Part of a small language model's weights.
Size: 11 layers, width 640, 10 heads of 64, MLP 1280 SwiGLU, vocabulary 24986, 77.2M parameters.
Training: a variant of Muon for these matrices, 838M tokens, 6393 steps.
Each number is 200 + 20 x the weight over its row's rms, rounded and kept within 0 to 999. Layers, rows and columns count from 0. The size before them is the row's rms in percent of the matrix's.

# q: layer 2 attention query, 640x640, rms 0.0809, rows 475-478, columns 320-479
# k: layer 2 attention key, 640x640, rms 0.08, rows 475-478, columns 320-479
q475,111,182,199,165,217,171,214,217,178,193,215,191,167,235,212,206,202,212,206,204,219,201,204,190,173,186,224,167,208,179,191,182,189,212,231,189,183,195,201,185,201,190,193,232,197,173,161,202,182,216,212,159,202,182,215,214,202,192,192,171,213,196,203,199,168,174,184,194,206,186,177,187,216,220,225,208,186,182,221,199,204,219,209,169,172,194,176,193,198,183,214,188,171,165,154,207,211,211,197,199,200,204,182,192,215,177,159,221,182,186,206,174,193,205,199,201,207,166,198,178,208,182,219,235,197,238,201,161,223,162,184,189,211,208,196,213,224,197,200,202,223,193,195,194,236,154,177,207,174,204,186,201,167,171,189,177,172,219,200,194,269
k475,103,189,221,179,205,162,262,183,192,193,192,240,161,205,190,184,172,176,230,194,207,191,219,184,184,197,183,187,238,153,200,200,207,209,221,224,225,200,180,198,175,193,209,202,203,163,191,177,190,240,232,173,229,181,157,192,229,194,200,195,182,183,174,191,206,199,209,200,190,183,182,176,216,237,181,174,174,191,233,207,203,233,210,175,210,184,186,206,191,194,197,159,210,202,171,206,192,188,197,199,205,198,198,209,224,208,215,205,194,172,201,158,225,233,218,228,199,174,188,187,227,198,177,185,190,200,202,171,225,197,187,203,220,227,213,183,189,194,206,202,196,245,188,230,222,172,209,205,207,187,224,223,214,194,208,148,212,178,235,205,197
q476,106,180,188,173,213,183,205,214,219,215,191,252,194,185,191,208,215,194,222,232,159,209,202,173,182,240,212,220,141,177,144,228,200,195,198,181,208,224,207,238,198,192,209,213,195,191,196,219,203,218,207,184,180,200,212,204,169,205,230,211,198,226,213,186,223,213,225,183,203,194,155,194,216,166,232,161,197,189,217,195,172,196,183,187,203,212,220,185,182,217,204,191,206,211,182,189,205,186,214,195,196,203,182,190,182,198,182,226,201,187,222,213,185,184,196,197,215,190,198,144,217,180,226,173,229,196,196,207,218,234,200,182,180,214,204,184,163,216,187,211,187,197,210,176,205,191,166,212,204,180,211,221,205,255,196,137,223,205,166,193,197
k476,114,189,199,179,211,170,197,208,173,170,192,244,191,214,212,233,205,207,210,202,195,228,200,157,175,222,184,213,187,154,157,218,169,184,197,241,203,207,203,235,210,174,205,197,228,205,206,195,191,214,187,210,196,201,228,200,173,165,235,201,158,225,195,209,199,175,219,180,222,195,158,171,193,204,207,195,185,193,209,192,202,193,235,205,196,190,194,191,197,236,204,179,158,205,187,163,215,207,221,184,230,184,169,195,200,204,222,173,207,177,202,184,178,200,198,219,206,163,199,173,178,212,188,213,195,222,208,190,230,222,206,187,239,210,205,216,186,176,202,220,174,220,218,163,180,212,173,190,191,218,240,245,195,244,193,164,212,169,224,192,176
q477,105,239,177,218,212,176,210,196,193,193,230,217,199,208,215,161,208,214,205,217,219,193,161,198,214,210,193,210,246,202,218,211,199,192,226,201,223,186,185,221,187,199,208,213,184,195,215,192,167,238,231,203,201,208,206,167,181,168,226,207,205,152,178,203,215,217,176,173,201,197,204,227,194,170,181,201,199,204,178,188,213,231,198,205,218,192,153,202,206,205,208,168,190,198,231,250,214,215,211,184,173,206,209,226,227,143,196,201,198,209,184,192,242,233,200,220,186,223,182,240,201,199,199,201,176,227,175,211,191,177,199,202,212,215,182,179,215,210,204,230,196,216,178,210,175,189,194,219,224,216,235,188,203,200,176,188,171,186,202,212,198
k477,103,209,205,176,208,223,219,193,193,163,196,201,174,208,190,195,169,193,198,209,212,190,182,204,198,224,163,169,236,181,178,182,148,178,186,190,195,184,198,176,183,228,224,229,203,192,220,174,193,221,199,178,181,200,158,172,194,206,185,177,188,181,174,187,232,199,199,219,215,237,200,212,209,232,196,185,192,186,166,195,196,191,146,213,190,227,156,227,188,160,232,194,224,201,232,250,195,179,189,198,163,172,225,182,210,168,194,220,209,206,184,186,188,205,189,199,210,203,188,213,213,196,224,197,204,191,192,192,190,193,217,215,170,227,185,192,186,229,181,192,233,189,193,212,225,191,188,229,209,221,184,179,168,187,213,194,199,205,230,212,196
q478,101,188,224,219,219,184,240,165,183,198,231,196,201,216,217,202,211,207,181,195,197,214,201,174,214,146,180,234,165,201,196,186,226,177,152,206,197,228,209,195,172,216,179,186,185,180,195,209,191,210,239,226,189,197,202,175,199,192,175,208,173,206,177,180,217,205,218,200,209,183,200,194,195,224,188,225,253,236,200,184,191,234,179,224,219,192,225,235,222,216,240,214,213,197,225,204,261,185,197,180,204,199,190,138,218,239,211,231,209,182,176,262,213,223,182,193,200,208,213,184,209,213,206,217,206,197,151,193,166,178,215,196,194,206,171,191,213,206,185,199,184,196,181,174,200,174,215,193,231,202,171,178,165,211,201,186,231,203,191,168,203
k478,103,185,228,201,230,191,216,203,210,181,228,183,227,218,199,187,191,190,175,229,197,201,189,170,203,193,181,199,230,176,182,158,211,201,190,222,188,190,208,156,204,220,192,191,201,157,209,185,201,233,194,186,215,199,199,234,185,188,228,189,183,209,188,233,199,250,199,225,189,190,184,197,195,201,204,189,224,217,202,212,161,188,212,211,224,193,230,226,189,248,159,231,211,185,218,214,252,211,244,176,195,187,187,185,208,167,171,172,220,197,188,236,169,207,213,196,194,201,161,243,260,213,197,213,190,175,199,176,177,176,186,213,157,226,195,167,223,223,237,181,191,227,185,208,190,197,182,189,190,221,172,220,206,234,208,175,237,180,189,199,238